config = dict(
    hidden_size=160,
    num_key_value_heads=2,
    init_std_up=0.0519,
    init_std_down=0.0,
    learning_rate=0.0121,
    max_grad_norm=0.5,
    warmup_steps=200,
    schedule='wsd',
    decay_fraction=0.43,
    max_seq_len=256,
    doc_mask=True,
)
Each number is 128 + 24 x the weight over its row's rms, rounded and kept within 0 to 255. Layers, rows and columns count from 0. The size above them is the row's rms in percent of the matrix's.

# layer 3 attention key, 128x160, rms 0.168, rows 42-51, columns 0-159
size [ 99 102  91  91  96  94  97  96 107  94]
[[130  82 118 127 161 131 160 146 155 121 153  89 110  91 109 166 134 124 105 100 107 122 167 128 127 130 179 116 120 127 120 157 137 118 172 134  85 115 148 107 133 125 161  86 165 150  91 155 123 125 125 127 149  83 109 105 116 144 145 123 110 101 123 130 135  73 131 132 128 101 131 101 120 145 133 116 131 126 131 120 142 136 148 120 159 157 157 120 105 114 171 136 102  89  67  88 159 129 107 130 134  95 163  93 107 160 146 140 100  84 104 122 157  85 131  90 150  88 106 169  94 109  92 140 124 118 145 138 117 160 127 142 105 126 149 149 147  88 126 145 128 112 124 144 118 152  99  79 107 152 122  87  71 134 111 138 142 143 138 130]
 [123 140 116 157 118 149 133 125 110  81 149 105 143 146 134 132 136  84 141 126 112 142 121 142 115 139 127 117 163  89 112 154 147 146 127 112 105  85 151 106 130 147 121 163 110 135 163 147  95 141 133 148 136 127 108 114 138 118 162  72 166 139 132 178 111 130 147 173 119 111 122 139 153 150  96 126 105 158  79  97 141 124 165 123 124 145 147 105 149 108 161 124 110 153 116 108  98 132  86 105 114 129 136  98 113 149  97  61 129 127 103  77 111 109  73 170 150 142 126 125 182 164 114 137 157 120 147 133 156 109 131  61 163 126 177 172 137 151 129 126 138 117 132 149 130 113 117 137 118 117 164 128 112 104 104 134  89 106 112 150]
 [156 103 133 103 163 164 125 141 137  98 127 175 157 122 116 118  98 114 159 119 140 122 124 136 149 149 111 118 146 134 130 136 183 128 105 122 144 153 134  84 113 111 143 118 132 129 145 105 129 118 146 179 103 111 152 142 107  97 114 146 109 114 102  75 123 153 114 175 118 149 141 123 143 154 127 107 121 120 120 152 135 105  62 152 159 151 140  91 173 131 108 114 117 153 111 133 112 139 103  96 175  92  99 107 162 144 106 151 161 149 168 134 116 174 148 186 105 130 128 146 103 134 101 124 144 139 116 144 144 100 155 130 183 117 107 141 121 206 109 132 153  89 124 138 134 117  90 137 175 147 136 154 141 144 141 129 114 119 144 127]
 [127 141 128 142 151 125 153 121 144 130 132 118 133 143 145 139 174  59 132 147 123 175 128 117 117 110 139 155 150 120 124 161 162 128 147 117 112 181 118  98 141 164 135 116  91  83 169 132 145 136 128 145 118 180 127 129  88 147 163  81 122 164 146 133 153 122 102 133 118 125 141  80 130 118 155 106 101 122 177 151 161 126 128 142 129 128 134 132 133  97 118 151 171 146 130  75 116 190 135 177 149 138 147 114 128 112  83 127 126 125 133  88 135 136 123 116  91 122 119 150 100 147  74 119 152 136 103 109 120 137 133 152 100 100 116 134 138 126 124 154 106 134 112 149  81 112 108 160 151 117  89 103 108 125 151 157 175 104 171 118]
 [115 131 190  97 148 132  91 182 195 177 155 117 127 133 136 108 140 144 124 103 160 143 117 135 114 123 138  84 120  84 174 161 117 110 115 132 113  93 168 159 170 143 116 175 126 122  97 162 104 138 191 138 123 104 145 102 103 129 107 107 115 124 123  99 151 159 119 114 104  91 138 101 131  85 146 128 118 119 131 141 131 100 110 120  79 161 110 113 144 126 114 131 116 127  97 136  74 112 145 120 123 124 104 104 113 109  93 146 129  93 100 132 118 109 152 118 113 128 159 144 114 108 154 116 101  91 120 129 150 153 158 113  86 161 101 137 118 130 115 119 135 147 141 146 104 110 155 161 133 100 144 104 109 140 110 124 140 107  83 146]
 [110 154 111 175 104 133  91 147 127  86 124  89 125 113 154 131 109 142 144  80 125 133  86 156 111 141 149 143 113 156 129  88 103 130 132 109 144 124 128 121 132  99 156 133 203  94 135 131 160 123 129  68  98  91 158 114 119 121 143 154 128 127  85 154 142 103 141 128  81 113 168 117  88 159 102 106 125 105 143 137  86 163 160 102 148 125  88 126 151 166 142 119 156 111 115 147 149 166 160 112 140 140 170 118  86 143 141 151 150 126 150 144 111 142 116 154 115 147 109  98 125 140 115 111 105 160 135 100 158 145 126 115 148 160 118 134 134 153  96 102 141 105 124 109 143 157 107  91 136 111 165 118 104 138 128 141 151 137 181 115]
 [162 172 167 125 112 131 145 119 123  70 105 134 112  99 160 144 134  97 134  86 107  96 174 145 140 114 148 102  91 119 121 182 123 161 112 111 122 128 146  92 100 139 118 119 119 157 159 114 108 166 142 111 139  81 106 115 110  70 152 101 163  88 177 141 104 135 155  79 174 165 163 155 119 152 134 128 133 156 126 168 152 127 118 171  95 109 143 106 124 145 140 110 159 121 155 158 166 147 144 130 151 134 142 150 152 100 149 122 152 110 138 119 112 126 114 108 130 119 119  97  86 140 110 105 137 106 128 134 128 118 150 120  86 146  98 143 100 150 135 136 109 151 113 127 135 141 103 146 138 135 153 143 146 122 142 156 177 162 105 128]
 [144 149 128 159 101 147 128 140  87  94  97 118 116  96 142 125  66 157 141 148 147 135 147 101 147 116 109 145 126  92 131 146 123 111 126 138 128 131 158 106 101 143 146 101 152  99 117 130 108 126 139  98  81  84  61 145 153 125 132 130 129 168  97 136 125 151 118 108 138 153 151 144 112 147 109 105 132 109 141 151 158 152 127 107 107  89 119 136 125 162 118 140 138 112 162 126 145  89  87 137 140 175 147 137 112 130  75 117  99 180 140 143 148 133 138 168 160 114 172 104 101 106 143 124 112 166 146 112 142 114 134 106 121 128 150 149 106 132 158 161 162 147 112 163 186 149 137 136 134 131  84 121 107 174  84 106 106 146  99 148]
 [174 152 130 125 170 136 110  89 153 110 142 133  91 118 100 123 133 120 148 152 142 128 148 143 118 155 164 137 169 150 127 114 160 131 154 107 142 127 121 160 111 109 150 160 117 120 129 133 107 140 108 153 167 100 129 121  52 113 108 102 150  91 119 143 148 109 131  75 128 137 115 147 110 130 115 178 129 156 156 128 116 140 132 175 150 117 140 163 151 137 115 108 113 158 125 104 143 149 147 106 136 121 147  96 144 163  95 173 120 126 120 128 143 146 153 180 160 125 114 155 128 179 161 125 127 169 100 113 114 143  90 140 118  92 141 123 155 123  86 113 152 138 131  87 115 146 124 177 126 118 127  67 128 120  94  77 150 145 144 109]
 [141 158  71 128 165 130 128 135 101  83 117 115 161 110 153  96 159 120 159 148 135 113 101 133 133 158 135 109  93 149 145 162 127 141 140 113 170 124 121 159 152 149 147 179 110 128 132  99 160  80 147 165 167 150 115 118 135 116 129 142 142  77 112 133 149 123  96 113 142 181 139 178 124 133 108  94 149 111  94 147 140 131 100 100 118 138 155 122 164 141 152 152 144 134 124 155 139 141  88  88 137 146 162 127  83 139  91 181 120 137 137  94 149 148 131 152 130 140 105 149 113 168 146  92 129  96 137  97 151 128 145  94 125 123 132 148 117  94 120 128 136 120 106 149 134 124  90 126 163 128 151 120 137 176 103 109  95  95 140  90]]
# layer 3 attention query, 128x160, rms 0.162, rows 43-52, columns 0-159
size [102  94 101 101  96 102 100 104  98 101]
[[167 173 133 123 143 115  95 122 100 117 120 123 145 141 111  75 116 185  97 113 126 131 141 130 104 120 152  92 144 131  80 131 140 137 130 146 153 113 146  85 120 117  98  91 165 125 109 107 130 152 110 145 129 137 155 124 130 127  91 132 112  96 135 177 115 124 145  95  91 158 150 107 130 119 138 102 178  79 110 117 156 136 161  96 142 108 148 133 105 116 134  97 162 146 109 156 126  99  98 131  88 158 162 145 134 128 152 131 129  78 116 111 145 151 134 124 143  93 127 115  92 121 111 126  76 114 133 141  80 119  92 140 101 129 103 130 132 128 117  89 110 151  79 103 163  78 109 123 150 112 138 113 142 133 123 118  95 175  88 102]
 [137 126 161 116 131 103 157 131 140 101 126 143 149 186 155  99 118 134  92 102 170 179 139 137 125 138 132 148 117 113 131 155 136 149 130 136 114 108 132 178 165 133 144 160 109 157 121 126 145 136 137 165 166 142 141 139 137 165 127 165 149  80 123 105 169 142 164 117 122 110 146 108 105  91 155 140  99 129 181 142  96 127 132 134 139 100 105 123  57 104 128 131 142 141 132 125 155 124 117 135 103  86 147 136 151  86 119  93 139 110 136 131 141 121 123 111  85 119 129 132 141 157 115 165 128  94 141 131 133  95 114 133 149 126 133 135  84 134 107 103 133  88 157 171 126 149 154 105  57 122 135  98  82 152 132 113 102 139  79 147]
 [129 123 145 126 133 154 109 144 195 129 157 122 144 109 139  94 100 132 136 101 126 156 143 143 135 143 110 153 105 135 152 127  99 117 119 133 184 136 210 123 155 143 127 132 134 113  95 125 113 133 150 102 101 118 149 141  84 126 135 153  89 176 115 146 148  91 110 158  96 187 157 139 157  78 123 121 139 108 151 116 163 107 143 123  74 166 158 145  96 142 123 144  78 170 149 151 152 141 105 118 142 119 125 144 135 117 160 160 126 153 147 125 146 139 133 115 108 109 135  85 133 130 107 113 122  97 123 129 129 121 116 154 132 118  86 122 116  85 152 154 140 109 137 149 124 186 135 128 110 138 139 111 156 177 119 123 141 160  91 112]
 [136 120  88 133 141 125 164 120 119 107 145  96 166 129 113 134  99  96 101 132 139 137 147 138 141 121 136 101 136 121 115 123 130 134 112 126 142 143 141 115 123 184 154 165  87  74 132 133 140 154 150 135  94 118  84 127 162 180 132 108 123  92 111 142 167 123 120 124 110 145 143 150 116 131 140 131 129 130 176 148 142 128 129 125  57 105 114 101 118 128 142  87 138 137 107 109 114 147 118 145 158 152 106 168 139 122 154  78 146 148 114 142 128 105 125 139 145 104 107 106  98 130 222 105 108 147 188 104 107 155 146 114 147  90 113 116 160 151 111 112 119 111 128 126 127 111 137 100 103 147 105 168  96 106 122  80  89 147 152 127]
 [105 122 118 129  90  95 195 148 163 153 157 114 128 131 147 100 157 136 189 109 139 156 128 107 146 109 101 109 102  96 151 143 122 170 114 128 125  85 143 153 128 148 144 117 124 139 152 102 178 116 162 178 132 144 133 112 130 121  97 120 156 171 146 106 139 116  85 198 121  98  84 141 160 149 109 115 144 144 108 142 133 127  95 164 122 115  83 110 118 137 122 147 116 145 150 100  90 168 129  96 123 112  98  92 125 115 134 108  89 142 110 114 178  91 121 128 125 172 130 125 126 111 110 122 134 158 142 127 163 100 122 155 128  96 115  96 129 128 159 112  99 131 139 133 130 129 115 144 125  91 145 101 120 132 151 123  86 114 116  96]
 [140 119 139 131 171 157  95  90 112 143 163 131 136 115 105  83 111 142 161 128 153 109 108 125 156 117 159 113 125  95  95 124 189  98 119 124 100 113 133 163 121  80 112 133  89  99  96 149 127 137  91 147 139 107 128 153 145 127 115 145 107 188  90 120 105 161 126 132 128 126 120 112 156 135 144 103 109 147 103 134 160 100 114 101 152 185  95 144 111 162 167 106 141 114 121 117 131 176 123 133  96  86 143  99  85 112 176 126 110 145 120 135 148 129 140 134 139 146 127 167 133 162 106 145  85 121 133 121 154 147 121 134 107 121 116 113 128 173 143 182 119 107 122 122 126 142 131 105  90 170 146 116  92  78 136 118 154 118 139 110]
 [168 118 122 147 136 101 162  85 145 160 128 148 120 114 150 161 108  91 121 181 104 123 140 124 107 143  99 154 135 133 129 121 140 132 103 129 132 123 140 117 118 130  65 104 123 113 151 163 182 168 105 142 193 162 127 114 123 142 114 103 135 123 140 126 122 111 138 104 123 130 132 105 187 167  82  98 125 130 121 105 123 134 147 109 153 144 151 149 121 116 134 138 108 124 133 108 105 161 149 164 118 120 109  73 104 100 127  88 186 139 105 135 148 119 128 103 166 168 107 127 120 152 104 143 128 111 137 191 142 108 115  51 115 129 170 146 152 130  95 145 106 136 167 140 129 142 133 117 134 128 150  94 127 127 164 120 118 145 124 120]
 [143  98 140 152 148 172 126 105 135 135 127 157 104 125 175 139 129 152 140 104 100 173 117 105 147 128 161 130 135  79 171 147 146 120  93 107 155 142  88 120 133 152 133 130 114 158 153 130 141 160 126 128 130 107 119  89 129 158 141 166 149 118 106 163  88 107 119 154  99 133 126 121 114 110 124 161 127 134  62  86  91 163 139 146 164 117 156  98 134 128 134 139  97  99 169 143 120 112 147 114 153 132  66 149 141 171 135 128 143 169 125 118 134 129 136 127 110 142 176 109 127 104 161 165 106 127 141  85 110 146 125 138 120  95 103 123 122  98 137 120 162 118 101  94 159 135 125 109 116 102 172  80 132  87 132 143 112 133  85 131]
 [140 113 135 109  80 123 123 145 138 128 118 153 128 155 147  92 153 126 167 150 135 111 119  86 132 139 134 101 154  99 148 159 107 151 124 157 153 101 117 181 104 102 102  96 120 109 152 122 146 117 126 151 194 128 122 126 138 146 136 138 121 117 133 102 156 128 144 106  82 125 134 132 115 133 128  84 138 162  97 113 101 163 111 137 135  74 121 161  89 143 139 165  98 180 126  90 149 125  90 138 110 189 165 171 104 108 135  98 105 129  94 142 107 126 166 142 111 163 151 118 108 140 169 136 111 137 112 137  86 118 151 116 166 142 141 113 154  99 150  98 159 162 112 141 124 144 110 172 117 149 139 133 109 115 146 144 137 149 121  85]
 [119 158 181 121 111 132 162 132 137 154  98 144 109 134 119 140 144 141 158 186 176 116 132 134 172 144 159 153 102 129 110 145  71 168 155 153  95 118 126 157 112 130 153 102 170  72 131 118 100 119  98 123 137 110  98  98 109 138 148 127 102 114 138 150 133 117 123 141 114 165  75  96 123 130 117 125 105 132 109 104 171 100 112 161 138 110 101 108 112 134 145 119 159 104 137 133 142 146 129 146 108 116 107 162  91 131 135 111 109 112 125 131 102  78 132 137 157 121 157 130 145 174 135 148 165 116 135  72 140 126 129 118 146 165 128 135 160 106  85 131 159 161 121 166 156 121 115 138 132 171 104 134 117 176 116 126  96 112  90 117]]